Weights of a small transformer language model.
Size: width 384, 6 heads of 64, MLP 1024 GeGLU, vocabulary 4096.
Training: a variant of SOAP for these matrices, 3689 steps.
Each number is 500 + 40 x the weight over the matrix's rms, rounded and kept within 0 to 999. Layers, rows and columns count from 0. Numbers have three digits each.

# layer 5 attention key, 384x384, rms 0.0711, rows 54-63, columns 128-255
493490462537526552511468539485545515535497484554581487431515452509404516517512517508474520519447503509480490521497503420428452413483459547452508459520496446467533540512478494513431482537538527541483457482404590545496435437491532479537462425509536417548507539439446477455531501553503435517548583532495459496416510487502416532459488498552514527480416459434446582475555541434524478461511
488479479454524435463509516466483546513577519583532519451514533522456526521472518547494477473496545533492510505536482495517547529584479445496534487541495463559520499482466514507456460452392539540466487502515445517505551539512486460537526436509489500426504529469547534509457491498511437504554458514450624512473446404506484471512500504570483497526565490474554457564539486456510476492527
456425537520486546522523463568524505550463451503499487588482467531526425524532466548455494516469451500491463500559493434547539549431586498502513503490543503478495455537524497488464476502541512436488455495535501490570530592465511457519516523447523546560591499479495505552507434510524554515512559458500530485462464535522566510529488453471523459483458564481565481545511423588519495494591
599495436427487508558485457521484559448433514480463522466502545479465521544440523511494438499493554502504499497462502457387551484517478480502468508480520529479459533503456587494520448534467441485517547491528476530434524511491533515508522472512483452475529487490405454529529578486524485463500529510501582484524531522541503460497543552478468449530479505496471459524473417534421450468467
489499414486508508578476427531493572476463471478495479525455470372504518520495520443463520561498485509484598514447464547504479543519533467460559484467575463559476523501503466491540530488551450555468542549449519487504413525541455447434509496504472528533520484511509464571527461524543519481488516493462482521436505449472491529482500554438433486517550492468494482559492488561485487524531
548529469432445493584454540476561425451520490534503464470538483514488564547530491499476475504591531501496504521561525502537558450498493483472452436526499445542522420485486502552476485486502519533527476533564510495529560511500474503492494478505504593522485568491508464480468410449446544443508441556524435560485490474529515511507542469500564489521480512507511471529536576466477552503460
530536497446519495510526496425486539477493507487468480482479510551431426481468486527555494534453455483498538435467573564572442503505454545435564504479473470442555531577470467464522499509480568503503443494563571501467497462528458487578489465480446513518525512442514540549480471531482428466487459527452512452525524456560491497575449519514479489509503472501492549466471506463521459528535
524475426476423495470470518504485475519492505519518490502530510458557494481541417421469530443490545469517523500480470456536460506546477521455457449443565548467486496484490467548482481510484544517439563550480498470455509500527526494451539518561496516546508564499494526473501448550485472479480436468588447465514446507509491458498497475518497574553518528509498551431506513487466459538506
500580495562532464568493494513457504562472496538514522481504492473455509527487533523492498476540518439447501522541499456549525472464469517498530441504406459543522494490473517532487493444498541490490534425476544491483542467458498514461456573551442422499492498526491492533496482486544408469545501501472484486615524501517501485477520469529513497509543482487518427539453542532496494467457
528485493478455468395456484443498453427473460555471484519477478533531531502459505538557521455496492526504565466522537508433494490456536422506468467473511464487449539466459495477429531441491507481445511512562494478513510463489425533486437566520529469455508458546526488561587532534451494510479497515481513509520548435446488475521493504531522528491498498445474484515532466542450516415500
# layer 5 attention query, 384x384, rms 0.073, rows 55-63, columns 128-255
513443456498448519573534499526453473557487532458496460509510441535552478521555519491487488511491511489558506573458510522521433506524508445529473471468516455533459425487555501456466459516525511542467455480520475469451483459469469447483515503502503492557497414504546456527556509470506433461417445410552453525432515465462484502451505591492479553544463478493466435471449456528447491541458
457519497504506468552499559450465484437481535517512573452483524468502542478463514470448522500482517508535565511541502451525515454534526535523515468499494417486462471522528546515470413499537560503500518521573470497496469505516457528475481541517534505466453515433442479470535459498485526552453475514491499486483521513541531557485500517462422531468487454567452540502469437533472481512518
533477482488524484572545508480549498431529515430504462506496559485518484493522489509482513527489447505573493556518492602474434518482560494501488474512520513511558522523493464539510563500537537491488482541583448575503471527503549519562474531442510548541477489455528481522500534505448513486523465516504510533534512461485475568579442522541502476451507520517501541523504466465551452456437
513497498529481504463562534503506438513471578514551463595498494521463489470509471532500518555527518590489531486556525430485545465487485481549468479466472544517546488546458507505532487496494503507492502513482585559479517544483534431520438603461520490511498572518459501493470527441517547592501559517463443487484485546541503506466496458484466535526544460456532514506460497533550516572498
458523495490506434419493491463418540423518516539482517445529512500503510428484460545560502500502482479451478553505499444501540451551444525518554499464481539513501532502542464456489466524489527462505509482549447503494502527468477490529565517509539488541453491513455532494498499505535507480536554523501466480520575552522559499516482559574518505565521494509447546455445575540522503491502
480447530520493429463494576460509478521506458537462468526487504471455522462470488486467541522505550572513561466515491546473554482533502544489502486522473479591404527557541534479476546513582493480520476472443464497494484474486504580467467487467505540530461483467524487485589517527501482551448496490556510537423474519522469457465477489480514507537481532501480449497526517498476533460467
460458470565546569502570509516443523506456570452453521505518506474472530478489507518465475510501475514455527525505467539475498470506502558501481498490481522490551520493398467502506484519564458460486493512494450516478512469506551524517438504443484545431567455468557471469509474474534506507430533468521472539475527531491553494520501467443498454557458543542468490474520457532540520444561
547502521474439542546473474562470557503551563519575481485517495482538513521505531438544504479523429545460409508512535537467503518536500524535488532466518540540529524451575509475525473506542462434459474549483478463524474538506514446534479522486521457495527450491512499579477540507505503528406458521516557530446473508496500573472506495488459489529495502496447556522456524546492518520531
510506547475487513539485475516449540546519508485452553472492438498521559533491506476425507460456545507475550518478484521545447511566507482506517499457483496493500532492576473478469446585544459440563519486462555494506562493455474490562569574472541615525456489491493542400466485553500498470491542527527492445542527453519518434496430518501511552444495534516566477524519554494544524492521
# layer 5 attention value, 384x384, rms 0.133, rows 0-44, columns 128-255
525506456451410553438387543502482436574467447530548520450480567514535534526593492527509492460434458517482563564521514441518480523533473483495515505477469472597568514484548485575479503430482511546450442478429511502514533513535559483522532484505501474571546447507449514479548477496475549486490450489505504526460426479472538461468454473490514488447603533521593495569574458532468427499524
448478523491498484560463422502561493474547516469455537420450525481493456499472407540491524420538503500533463506562563506522470584382533507467479476501492462446619545554503551538504553504515563536506458444526493603459436483496497499463491541502485496537576483454531554503463490520482461466425493494446454498588496504520476526495486487541508440523521457429491444454507472455501550475489
490539507541474531593552454475502524536542533446473518514480497528474538518541485496456537499502495442500534477479532509520557523482499487481434557470523498495472524507550501512526480553517492601499519528542475497486426491507503465417550483469467523494505539468446517540496493464475452522518434505509471495502520442538543489530560463442538445523461544515392481562467524465522511525508
477437441542438426519468565502442516469494516410552524504516461528561504443434507506417539523512439548460561520579519468519488501447413592492527438459513461477514410509510518550518494508515457541454537459475470513409500537397337557514522542522420493537484436471480523543517516519526537521510516528505561530450494543582447512479496459479490430478509512583507495495518461506437535537500
500432489519480524528454509447417494442539495490515507522484530493509483505507477490459501551612479502521454575488451527465464491435480519487527508471484493485568441450608457510492485481538441447579473443514544539527517446533500567408579512493462506480528466498458461493512500481490483455465553480526490449484506458540499521563532503553554473517560499504431491507480477537470491533515
504528494526444531434519582557522509536524514536439480497532538477553468562517616536517535542495504461547547506507416546517526523535560405451447493498431558410506567455422481457543548521509529527472534572579501479520527521500527481497482567537503476603502522497511621496542438520524533410543439531520500465503512596478610470518410605476539537535485551501524456559483460454483488474457
495435471577487505456416503565474469539504492507428475591482489561560471429514565503533491514530555481516587493499484546506514488492482506525479422532527476508526517522520539486500450475488490560522475497582497506529485520495478436509500518496475535569523460492418481517561469544419475473486494497580429531591536543486460569489572551531482516582470559422529457417447532565496512535538
387524492526474398498459450501464483472555453420494486469481514477498396493550493531497544585588513510546476484568485450553531538483527461450530457498487478525474589496537521499479478475511505492487529460486524546565537466551413515492509558592544516459515531506618448490497523476473533546529461477484578536533493539489547479499623472471532435426517504429479486532465442476562478509563
497438496567515545445431503510503502527573459481462531432457505516546526443485504501475459457521476555592481462518488558572474542500372499525427491517558541498427470491550506512497468494557516492513480432462496534463442488447554481469489476518500527463488520538517499455478540480491399448459506464571488525511504507454407476483546497508528500466468466487506451517493451494590450565582
502500601483422511433428485459536471510491430548547456574565537538465464398461506452604505513448505456461425527511495405562523485514469465490504469546424601507474437534576517502451547464532516532502524482553526508520558465528536499591611519476553543507535460554509515419468554522446442569448583510470490432450505496498490456467538545516532549518490447525485529538541457498507584537504
475575447545583517571536465558489568501584463511508537445464518413617484534519538446555529574587521500527549451495540537508484535518514464564505495537478563508484570463478539505522447530475498550598461520507580469505403516503396498474485543486450439501449405508579492491512472513511466470450499478553566470434541492467475513481536419548496517487547540496594549452533545516487556457523
501553529563401475546473534484467490494489545543433521515557460516525466525541477442440538531571558505518559473472498474565531492538544512502436474563403477585519475478438524517479521467494479548409583587494527458446502518490497493507446445464553505487496526554546481497515436605457509463467500555513496512585547580499548535500464569560484518562544491510501426493465486502508466465591
498495537480471468432541467452441478428473557483496511459549553491436533383488535491494495482481523553507482542444483502516461461443473494519498522482529507444556468534455522559516490492472565514544489508521408479485488506519560481498526573523454483571531499516437510475547441479470568471473531488475463461530514546515512539549527527487497487478475484534517486479564562551463442450507
528474521501449536511455481464465427508410478470466565568571581502425555521510444483496518524502526507474471491506426552504524460542518465472482511554484568516501514521501474549550577480601511557496465463506470477599546467518545525468502472472512528594532544469529502451571494525479452481469529525544495529546468570459487480505468415484421495455480551439490464457551498545484505434508
491492545492540530533503466467581438463485496475437520550503440500453468576532478526558477479465502440529502504664540463483525429484572490439467556548418508484494431515468551569471394435514526411470558478470448455569540445520453451545548490482542533430459560506499427460471509573498493495469480505497531496534515554573509489540488521503441553460520529550460523562497526517479518490503
527478553420460524469476548476494528530462464481499533503558511519502533486479513498498544594462506500424438525495488461480462473489571453525514513401563470500515512476427505524515499487472465524496574541388514502522529540467594500436496387464481486520463479541569565518482555529548480523516465501433504436534508461538522481553485554534474554414480506521425501539523592494515529522440
440530545541479489482458486519500523519520453493519467615566474533533485537524515549538567461555483544471503478512500503416497472494514475499548486522495479485524498522456420552502452513468492458542528512460507417490543492496499548500510501487529491494423517533554581535433473530539549526436466507520562499487522602524515493500583546442511492520514515450455437562414538515578525465542
575471471510441397495533469538506567477470476519515629502451476475458493478471561555539502532476570525544507542477456499506524401497523575461544555561504449479480476476539453468546486610546438517468435513450508583538462519453521529530500508402420572549541444541510472503571523486498481481523498471462502497523521451490561501512529523511576485481465511532430466514507450493499426516523
433528465572550478554539458505520479508542525532473557475507515542564502485579530491539522493553502505479463458512409514514566480501396501384456537484502451506484455493522530505474546491513595510526510459454512503515545439464496435505577505444503470542513492552539556518503451496460521485458431494528457509491491484450461571475510502528566528502485490525504479460508488494474488527446
513469485485480440496478499543510519479513541509511599550511562489554468513413439426439567504464476500518505468438578519550425540469465530455578534501455486496469540508514521518539504490476519558545458448455459511483506474563497500488442562464546523488532531506498549554482460566510520500451431539476439521543490529470516430456496478407548512503507487544503496542401496537405492485580
532534481472463468545494458484510523464494496524587498550390510446603480508465525473495439575496615534512535516491440561477492507503468575514471419512543502440473459543503551551426459480484441513495441464554514562490504531488511485531573495557502454526481479494471465556491468475503501632503527488446433474391493432511430471471529427492453532548515484556583490512532482468517455555497
518567544481486445522524496498491555520486476473490523500497495496451515467545525480493479518550551476473472481521492498448505457571505559449422542457533473491495479468536511527427455558513441486477440460539401507546445549500518567478506400447508474484529479487456481449516508495491420441508482523494488464504514586484435527480496476493434517502478415509400517511449544462561440472551
548426484490544564600468432510500572491415553498534524416413491517512525538476456522439489578467483490525506462464498557467488521449473513501558501481461481474487500540495492493517487524509523519454490554457451548494460555566424564524543500478504493499454485525442448567472499492564479545467541520513598421453533503552432456508519503504547491529445407552500476503474496439550484462455
541468478491471457447555499519539469511566523508509485482492451481461490532410472519452530459583511561502493499522516477497490534416468540510465510534521458573497504468492501474468487502537532509492519456490534505504492581498475501495594546447491541446478446535510454507555471426505499475476519433486436534479440462564499486471517517547532423483457435526519425465516473558532547513498
469512503479512500517493421535450514483468512480498449459532506533530464508598567471470473471472523475493475569529427585512465558455500434459450477510496525559478489535492476519517492531480481496466488468495490440526510519560489513343462549518500507543501454523487390486486492494489477546510435514499625485528436470546438484531499431484449475553491500492475512485470497555493494488470
537514491561530486490520478538460543540547461497535545451568496552489515593497474499501526492574504574474511516555480510527553598498464527528553441473517463508539491479477552554553476476464521491618510573453444467503464515506510439589485524557457502534517495562509474543486456415502473540516455447452562451488523478462476485462485526524508572523498494563449509572485499520471499576442
484503506537467526495529467471446516484458584477572516519469499438525524547473529512515510571453497524504498489510583591445519425509471527545429487499557493488508484445513474531545503529487503486487505508455537513451485491484505555471494480446562433577529515566616497501562568536440527544463465504461503552515428544483615561515476497559498595555518493502509467518514527565541490503561
463564484501556460525464525491482422487508503518486510452519499465488578524425486482501541517507463449528433433472503430515547449484537495499510463528497566468570533455481434452579484505469554514569513501470527493478495446548515425491521483411497428510530536574485504555499505506551477536460450449507428450499529548501523459479522511524514535525506545520460471473485477526522391442501
535464462529500466497448601572470488491499575533514437431472479581606450474417488453492564532517528550495413496563519533516515468536511508450474508468530510500423469533512531536519525471516486587495501483455483429413559534538461498542573509489555491456488472525497459550463518495502543538415457488529489553478542499498562491505508511439529520470455538519481422571474549519580456533478
600480523514492451479509570530528520521464550461548502462495515529484456505494486536503412471492481413513500500457453498541514552495507433505529474484562572505486448429563534573538567469511529426566513523544560561529512560458429524545438511546429495433541457450533483496481492461387519521488582465466539516473503521511461549528460506548514488443500530549500469459512470512456565534535
507449450485555500461568462484527492476435402511455480479512555477516585470520553556505455548500516526505460516480492434533509531522543436498459503468465504482506505527524468531561477524501515488492459528507548466461569485503518463475485484551513484529541546559514468507557632530518435500525507528477542440570570473488505481438479518423509534522505514421538445523499491514439537498510
525506578441533553509513553409559491451521476525466473501502519518474536499483546490555548475505502513493583452467509433412525516580482466502447502500506528496545450558549453560506494444521494546431478523466635535544447481530503509444530431535578486504538584534502541476458523446473523475458562529429562529528560506523528472544517515509497494465526571551469503557502454437483464363496
488488563486442522467439439511573573482525463538462554532529562427478503520565535498576501520472495538480519503468568528498502506475599434470459545425460546580451561439494506508495588484500535487448575562487544501511534406544481482474423493550518501486481671618463548518544514549543472535547488571494503478542485572503531544503477577415467558505530493457549483526484499438467533518505
487525535448404468549479497525523494614566589592442456396517519497534455536436504555510514520500510481555529477511501492543500476472495460485521534495538470548513449522573492508512556479553508472526478551469506559468534454439460442486520477514470598522434537540520575532457471534517574498520538507530486473523524472485515486499424509507382490488474535474456475562523486507563487552472
521431462471457527494501566426563490596499546463497508544574518541503537453542573505485437551493492498487533534542481486444539561549569510441494509491444570484441544550482521499441537530576528460438517475485555511486486521497508524489543489465510517488493498434468496428574616515525477497550455551556557475489473496514509521497451540470460481524526485529408492514599509492603397546491
467448524521562522482522481458572448482555519499502535507490553518455540574426419478472439474478453481469489494541531435495542508525523486535464487502490418480472511436479553579608534472463572476519492539460589414559494478499459540516492488445473561444575506503562509584506496484490584590450455497543506476521478502554558512505540521518501483510465479584522523485487500471551492446565
511467509496465508441487529423533495536505433503496529483534477493494535463501456418455447457439515489545426496550485547515521511480523420459489449454531462542494536548467471471612547517526466477474501500512602434517509413473572471500560437460501449534449488502615623468528544528482519456460482530542558505539457541550449501502513425493480491478438518566503479555515492451504527453475
573569467469474476517504584479504505537509451460421550484628627533503496439480454484519442499473453430502447497522456413493546495498526479465538433510561498530419515497474422548532444514532481493553513548514438457454569468446514482502525441500460431551502550510437538532505506473406478445558503481503532459572446521492480498543498521549479474449486465466503496520559520500500473450390
477459491482505514487512435492533581499516485527413493447473461517496505494525490460585534465512450506468456491476489540446482545445511495526533532521449552451471532519403472533517521472477526459495472515531481410508570451556492465532475441552543581487503487507515507491435470553465455503494481543521497398554460541472541504494505547491452490493581506558457444530497539395520473549496
507463478540419539480441549516478462523521505559483483533511507500505465480590509505455582468482492497581548461417587493506527491542498499466497468482578483482548537473463470521528485446563551602470523484520475476491475522485485494478532463462470556497509489530577532444506517510510453424497485499513465582532485507535481496502440540474499497495527489505513490464512565570417473565502
572581448594436468505412414449574499544511589480477518557468443541603428498487468455465550507538513484448461530570480491507514481485553535538481479550469509431453478428513546444488542499457540620535507532462489566480506423502499503454539558476546554544482511479435429487468463534483498498535495591471491543488516561519514543507588480490485458457528495561489462514532487606499507483527
495503509531446508455483391480533530512471491541439520534516455520589510506459520478432538483477512487503498542575519553435481441460534532468521512488544586502458495529494550518472465502543524535485525500479424392492512537512485472514474437494555439513471583529574493465507463551565489414538510504517439488589494555593492454508471486440506524505490516546455515444455515535467444484489
478523463493500485506450460465493424539457519525500422589528472483509430485521492507513521523526455426511561528496545448516541619503381482508487417531547523503528481522579473485453482518505478565502408453416517540500478496496501457528475532497490419534408407494534417483492623517509544519432462483480584498473507531432446533431540470544521490444513497543520542483529454526538454529546
416543520494532515532467482558498484486406486481424527476556527571451522472444509484523502434536491507479493471516499508467546493487547426514502462507451566512515452531545552500570425471445526492471480439522496506549495537526429504526576524450430393447472506487530440497485567499472448505469469497476470549510559464435475440514491529535430499499438476476526444451445451524471577452556
472488501492509546437523542525530448484477478420479504549519574538477505523540520486439555500484521443438509506435560439461558507554506438493455507439452602530453596482544445589527483466491533523482501514469415520482448571500491456488546418429480533478521480471465532550506508541499443508470525492495518509496499509467503497533510554525503523499506513510551468455498523487497470526433
# layer 5 attention output (transposed), 384x384, rms 0.117, rows 0-44, columns 128-255
542492454490495541514458504493497400519520507486531462471522436565590447496567544513498499512514429456523472552585453481491521550478479489527474552487440527577576474482554540481568565504487504504481424482463510559544497523520513476451483437575504475502522465527444466486519523519552545458513460473422516633524552489507443426531397495526507501493472489514512497538467459511504514525504
519476470506445490532483474548559563492555522466511558480552533540494482519480471492385580480480490527528474454552528536532480463487517511489524489504470516487467493478509510574534544442491474447540556488435548494514462436490525464521482520548548487520525497420476529435517534500473498532489418477478482477562470541544547418537438457459518497480557524543570557478535519565470529554516
493461407538536512498519509465547471502560537485471465497446486509463488517425536490507515523446489507484507529489533580406442530420525471517502564567455446478439514545571492449591451524499520527522487443522456491485478521495394480433474504454527436443492471447489482495538492434539447543521482453486451514557469514499466479534432457494560471501486564417500432382441491486451559505488
445589493519385448512483586438464480420431479502443495581458510517517464521415493521487541542529487492515476458438491491477525509384396485492484402502486496491487529485516530539443558525434479455409609412527447425494455533481417535429521476542430435550419563460523525494522468474494514547536498498497527514453454454477466491486475530521485547503499517452520496498462545527423494524493
466494477441447505467423502489477530441518501536488506485522494512496504484509518494503529513543541543509451457533545443503445517476420480533470451520511427555584604436519454472531453474554478505516523479526501531543445466476566489429469531501463527533462494628582491445525498467515505441559529518510501458504523493468446496528459482525529583519560452534532521528552513421533518504474
504484504537482596452497504595574522556575522581432495451531519547509451518561535579464420510529473508535501514524388506539512568546479501535484472464515510426444505482401429590524448498544508592493467654482557541438471484524521488472509518532501507495505564533550497490548403566548505518494507496469489499531507545431553461488400499441538543526523491474505475476458481514503519457411
449486512562487472513518526542452459546490493481483469572532531546475421505430509449511464460476459508550567437485402515463430513543453514523449426531485437548500474508438484493492505443507559465475495490527524572472448564503468461478499521550500484521493500536455442467546452547479503480414453468503440550511505548506567546478471516478471512457551467483549569432375451490506469525485
483521491508399504412503453432490527501562462522543506491491482501478414500486524569540487499544465443518360493532491527449527527465472494535517461505444554483498499516469447467455541487514550536459486456539544539469563547508511480454510526544463500508485499516536485514486497502496544613539483443428548559627498474478545532543477474497469527491490552525546523511533494491525463553518
490517618504542563515497484423435452437525560508478464498514487442521467443455500513461546466472500528522522535591499524486439521500487536512537511481500536531545459444538482493472463520556509533476481512474429483515523498509544549500533480501498489501543517525446580434493494490479539465426461488492485503564482510591500485502536459481496420527516526511515570571525498492507529528498
514492492520514516446475543416449447548549415494508533586559473508449464448537525475491447551516538437525468541526461455485472506554501514460508505520473514497480443516644528486518440423513511519518508464554456621482514472549508503625509511490498510488522482496558599448507570583512517488471509434481428550438477515499523503528502517483449547455477477492511500537520390482561491538564
504554526540522552518530536420500538510536486563487543445414433505570482486507490475517549463502509511547541482503566540378519531489579543480505418478401567530507520567447544542582506536490576563471457547505575456535449573549543495514514556532564446491469446548488493435481430561536505530486529483421430506454465475512494546492462426543481441549602508555500477444436529550498460403470
593462548542425452479466500586504481522493522455426517537502533473498472530533579519437484507478543470506498493507444542466487511526492505511505486521425461509490458548503538493463515486441556480460569628523479460424435463483463503574484523420516515520528463540491449500451467504476580492485451515525489526548514572566506516459451559547488497558504548463453471440457608455546497447611
475499544562484494549439453563501506448494444488518524488561470552475500430461516484504611528494520539466498489537494503560453469450387531508510517562521489502450483521459613573476496511543489493527459557437525417495555439466520502489488405523447486555521607480497485446494506432518494437504521471468478477477549543529506560594480508503490412450460512474433547495533557494490493514410
512452495476504520524484497498500428481485455553551501541520487480467468557554535487496490452439416463521520467453495451466439536481386516455504543510465496459468467534559464435490529470460490485475524468600490514534525495544590506487455431574478419562521519556461440473497573481472442442537398426475523493503508493472485463474415541484430560488473567514440553509565477545505503453452
471515542527514485491536463476453500470435498442410471514544443454515504556501486541564621436470551495447534452562481582494475488501526476493468553515532520473485485564480403554488480501561587519456509497531414532584492529535446498491544487540477539413473554477476406515473514539462545495468474541523509537477552495470464377491560576513398502438454464548494457500448443481476481496517
543398525542497586454453489505497464496514497451573451524473517461460544574488545540462454501494517501468479554475531530536442541495535449541482535440549516444551577447410460480545519550509473502459504538476453423514467515542562485469546533433495433535480496517511534484505534514512482542554534436453549488451417528477463511565489468566503492455436545484411579539510515484600497454474
529536578585472515537550441613559453435604494452468458524468464562478485481457500528485489487432505486471487519539517514551446520449463513471493450501566467451426458456538465516543460474530496475458393476415494496494517543468512542503507475445463472555459424457452487575452630473534576484533416459451469480489522543510499527498466564470453542559475525504531462594381568413572513471552
524481453444538496490435540430530556515425483518582450529533461529456516455500512560349603513459580539447493581438491471539489485515507580491481537494520560478499480509530501453455489538491524565517493535459437512538437525531550410489475546501535510584542528502495428547451498521530404533475509509447599479455507475539552519516580509522523500480499518467414495499483445467451520519499
499496442546533417521509513541494515471450542516498486503468527492509421447493529529520522503450559464537490531456475461454493469522463483508492467557503531479539513562537453495520482530565513580535540450498476525471401539527591486485562466508510505567477468479586578509479499567550501515454491518478463515537463491440461484445505487560539523513524474522510564527488516455540529566483
462521546501569445490535504593555465472452495455501523565397462552545482469495521511470584434498552483512547492436575474542433505440505496481550483493563523441557569547482531535553462491470484528487402507559508600552496523502557425459466519504523461520513476523443509506457495493442531469481444595544510539511583476453493552484532514473484459478542493627517533534445471446499549492540
510520476507475452520462532459458542554462585582485523523406542461512443468437502462614487531545495477525523509437490464509418463529448545488473451498468469547432499445575534463412524477425478500520458484559524501474503528476513459518517471485484489522511544546476402489498444448493470533465528557536486416473501420429506465514534467474509630435473491505552556542510449494449494478528
558470538421458512485543435436502540528477458421513447514521484480495476549499609498526494507525535498469471540520517549525503455508509555507518459490504410498459531488514475494563453582477442508458414499518450465507531584487437510475527524522439446590544489426448452522526465521532482533496542527558468524502478612487432522450540488533542545513484442486466487499505521501508500485463
455597434412531508544501469493497537525480483536505562531470444489485563500499548507484477541471464539545571496593433515481509542546447481559507493466466445417495462517565498453476503591456460434563541466482503454487454528560455516472502511620457496445528471498556546489455448501582489490560544491508596449471500476526505515508485440503539446486473438573506445532488450434459535542446
525503471486564468405524539520472530546494483490542557493437508463443476515543572546483577512523534507515445544474559500539497424454451525476460481528478484511445588438552476442424523484451536504513532496427430480583549582503511514489494500493465570431550455495571508501561474510500527480499475420437447527556485465506435529481511411503517490507481508476487465497467540519555586470585
484449501434497554517493504491432481478455467409543524523519516468570538498534487511460416470505451503474436511524507542459505500571539420481477524504454559560485523460571518466489491385513454516419519521578540463443539575506515461409520529492526483500522414542547538490505533495483556588489552553515514524478486540542427495529520448475511493441501586511533521459423489556464451512505
454472502531576519465535493515428543550501507508489493453498513449489442489540500516520510585522489468519454511499475463479416553557569493519447450471612504514538444479471513480521482478442539478554507479419501530495538426521484439490447506526486524523532535515524525482488478466501547501505570504479505443508503486509498457542496501555537505542473579535467508516548429544490588596521
489429451449439516558516512514540539476488539519502529474476501423519455491572481522548437509502550482519499399505521459543521497553443501470455470456520418523559506542440495524405527503524532500534505583523430438562516539526464429513453528547473518521477557469480426508459517469464402485526512414506556472498497526437528522423495489438500540490433524421470488538564465517497519467491
490493533502534502487597511553585450496542548541524414483449441506484484572475532534476488474491550574453467422521521469476544471532570481528509486548446471433514509524510499457609479462553506523450493565478439487457516544532531436533530479550520464528495488414474397538460506495597477443451434462484483501505514522531526436458466461513486498556466494512464515576506547569450466442476
511483495515429541561542527604484573533489505489454507503430500519556537502524599490461518468497511540560500532459517526496449516523496475459454521475565532467450504485490505383479497487487562552427543517488509479475476516428484448464549490492489473496480454524502521518482503502572529445474538475535534516492542527540571502495534580435534519456429537532448434499451520503560577492546
581502502488507479544441572530425501521510575475515523573464460472519488475443442555462555538479485433443512397501542519536485537536530493474491481531501516506531509552625510548500555519507476429545552557467495570478472510515479613512459491497515459472461494493480620443500522575439546482489530481450504534478495508483460612537416529490516556428468520484469583432537556514462489524404
459570476559576601490557512501535516476556447518429451469434492496484525424536553512607428514514500527567520492506582480483468521510564554405570502489525480517532447445483515538436502528533483465483433516513467509514442417470476489540528502507507446482489430534473520470491562482514483456486510494543520529550568501478604438460427411441518531492521530445540518498520544484472501480498
492477477410513493524471461343519455477481463495428557427499472501564544513514557485579488521517487507455549526558504476510406440520567464458459513487558511484460531469462506484547535478480472456452459561565517564532491488501516526496512474503516497524459497553527480539525530489441549479485436517519547448494541544506529597536481535535544493529479534540496447501487481492501515488498
458542550534485529473478502503611580478522461465449424521537552521501445538600539509485428472497502509469514515432481514493443543536561422522392522490529489509540498477498506509546529432451493483491496560493535561474509419569530557479434495501486537469507549590550498534485474549551461470508457503545476523491551559418477554435473503473486491523526529532538534545539488459489528569579
534503448493430495462479493637479505497521488517484477459498529558516387594472548545502418473485523509482499521440515514483420510489529504491474544520586519504532544485541457519494503498667470552508461452463463484526545436488456560483448542545490525502499410405481478503478502492524470514450509484523453484572548493515506483515472540533458541501469548497521471527507493530551428517525
521500572435464499567490663381577527592547495445463490529510570582482472472490607485469436541468432495543439604481435550504548553521532490493476513503496484467382482534522600578507469558542475493481490445474532447533537530539507519513534591441512520529482432425475507450484576446528517512519568487530507559526583509478433469483446532536525551459534510544512538521488490562525395508513
537481477566547504506555533507502443470520580497635504505511502470536539521448401552502505499485461474514507481570563444459463473511527490520513581510444507441560462595475482530586493489542515469448487526485460463597495471485489510546483535447510577498576510465560451469523558555512601515473478547499516467516438578386511592506458467548501548528475500494461554533452571419467478488541
564516543478530464471492468542495519555497512429533496566466482462545499520566477501480528502561532465515519514543485508507422463526452364515489538497548561478473582555467430504574520505514447512495448521495482510516496414485479516480508514495514470523507490444447515441552561492501536506525493500519558556494378527463595503383527477573446479516475546572484443470478489496485435523524
588547500526496496442451579481473476528511484487487510478614568511483489520439490466535455552547519492462436510497465482424588478409606480451530488534480587500494495535523426638484575526518499532532470538511573446448486526526492537499471464468504394469477422538472534519421493476485528456528542414418423453569537551567553517452501451553506498528456521511502458509527445449444575460467
477460528547583482536501430505558499493448521480520437521511446478508457564519534497527522467499452514501578465514571568512493493562508474466530458479487576452469474530427461570498517485515465466426432547473462472503536482496521535532466499546509556516460495551548604517522510493480456453472505515444521485544474514460477414481463503519470508504501538556549395540489490504546490525465
494472521449498562497459549603559481462547565543473442527493499499531465539530518492416568533469509552562515509565542550528536483503487502509497461527508506486466511465488485510490500501577538504435501435559470472485465549467520557465571469555495507668559492537536462482502482515531457456535476475524476517587480472585574561493473513491526374546469504478538463503445543531510489499435
555514453518543487585467523350521561501458534516492505454535439456513453501512470442502502500531568426460517512498497545556505535459451482485495543440571367509511550504566505403495593496499525530495495491490496574451508538514571500458484475476453540515557522448513454473528467490464454500561414504531573477459498559493495514564513527493506498485485449516469497533482509537466541475488
562539538536488551446468508509575543490492458436509477467496539491532460462507615481501533445527484466553481485443489530514497450503485442428422496533526522477532502453441514450474400424520547470427539503528372440488480550520527539518477468544569500568531535508520452483513496557542432509529459427482557473428500597556499487545424524533514548510495497495423513391478471421446494450507
466527395445527595469521490371472472439475526537501528556488479518432524494471498426431542508508480470510479552555514455500549440568432483493518417515408483490466487502573520523439479477490524522487448408495543520474497477516478421470520568571500459440508450557491479496526554503531481568484484450446500490522533544451455441443577480517496442506555534530545483476504474510486524547509
425487560484531498479445439462486447545434472480533538516485452503478482491481467494529486486497470436507495458508568490440495479511513490536486442511491531489445499467506557538489466492470506601468434434484492494419548538525476490504590545513467517408494522527539447456577573566411540560547475505421520493521541435497501509406414490452549530458476455466485468421478506528566526464479
427566473511544549492468511631569491507489507476539488534520567496514499523485509521486426429497436540480461529466463503506490520560550496482433483529464528480460481526511497498477525485538575483482469425485487516551433543477512512454524494500502506544550483501538570479387531528429507508478484411455456574426497555516527519407474528526448467495503501518534502495485533498484548501445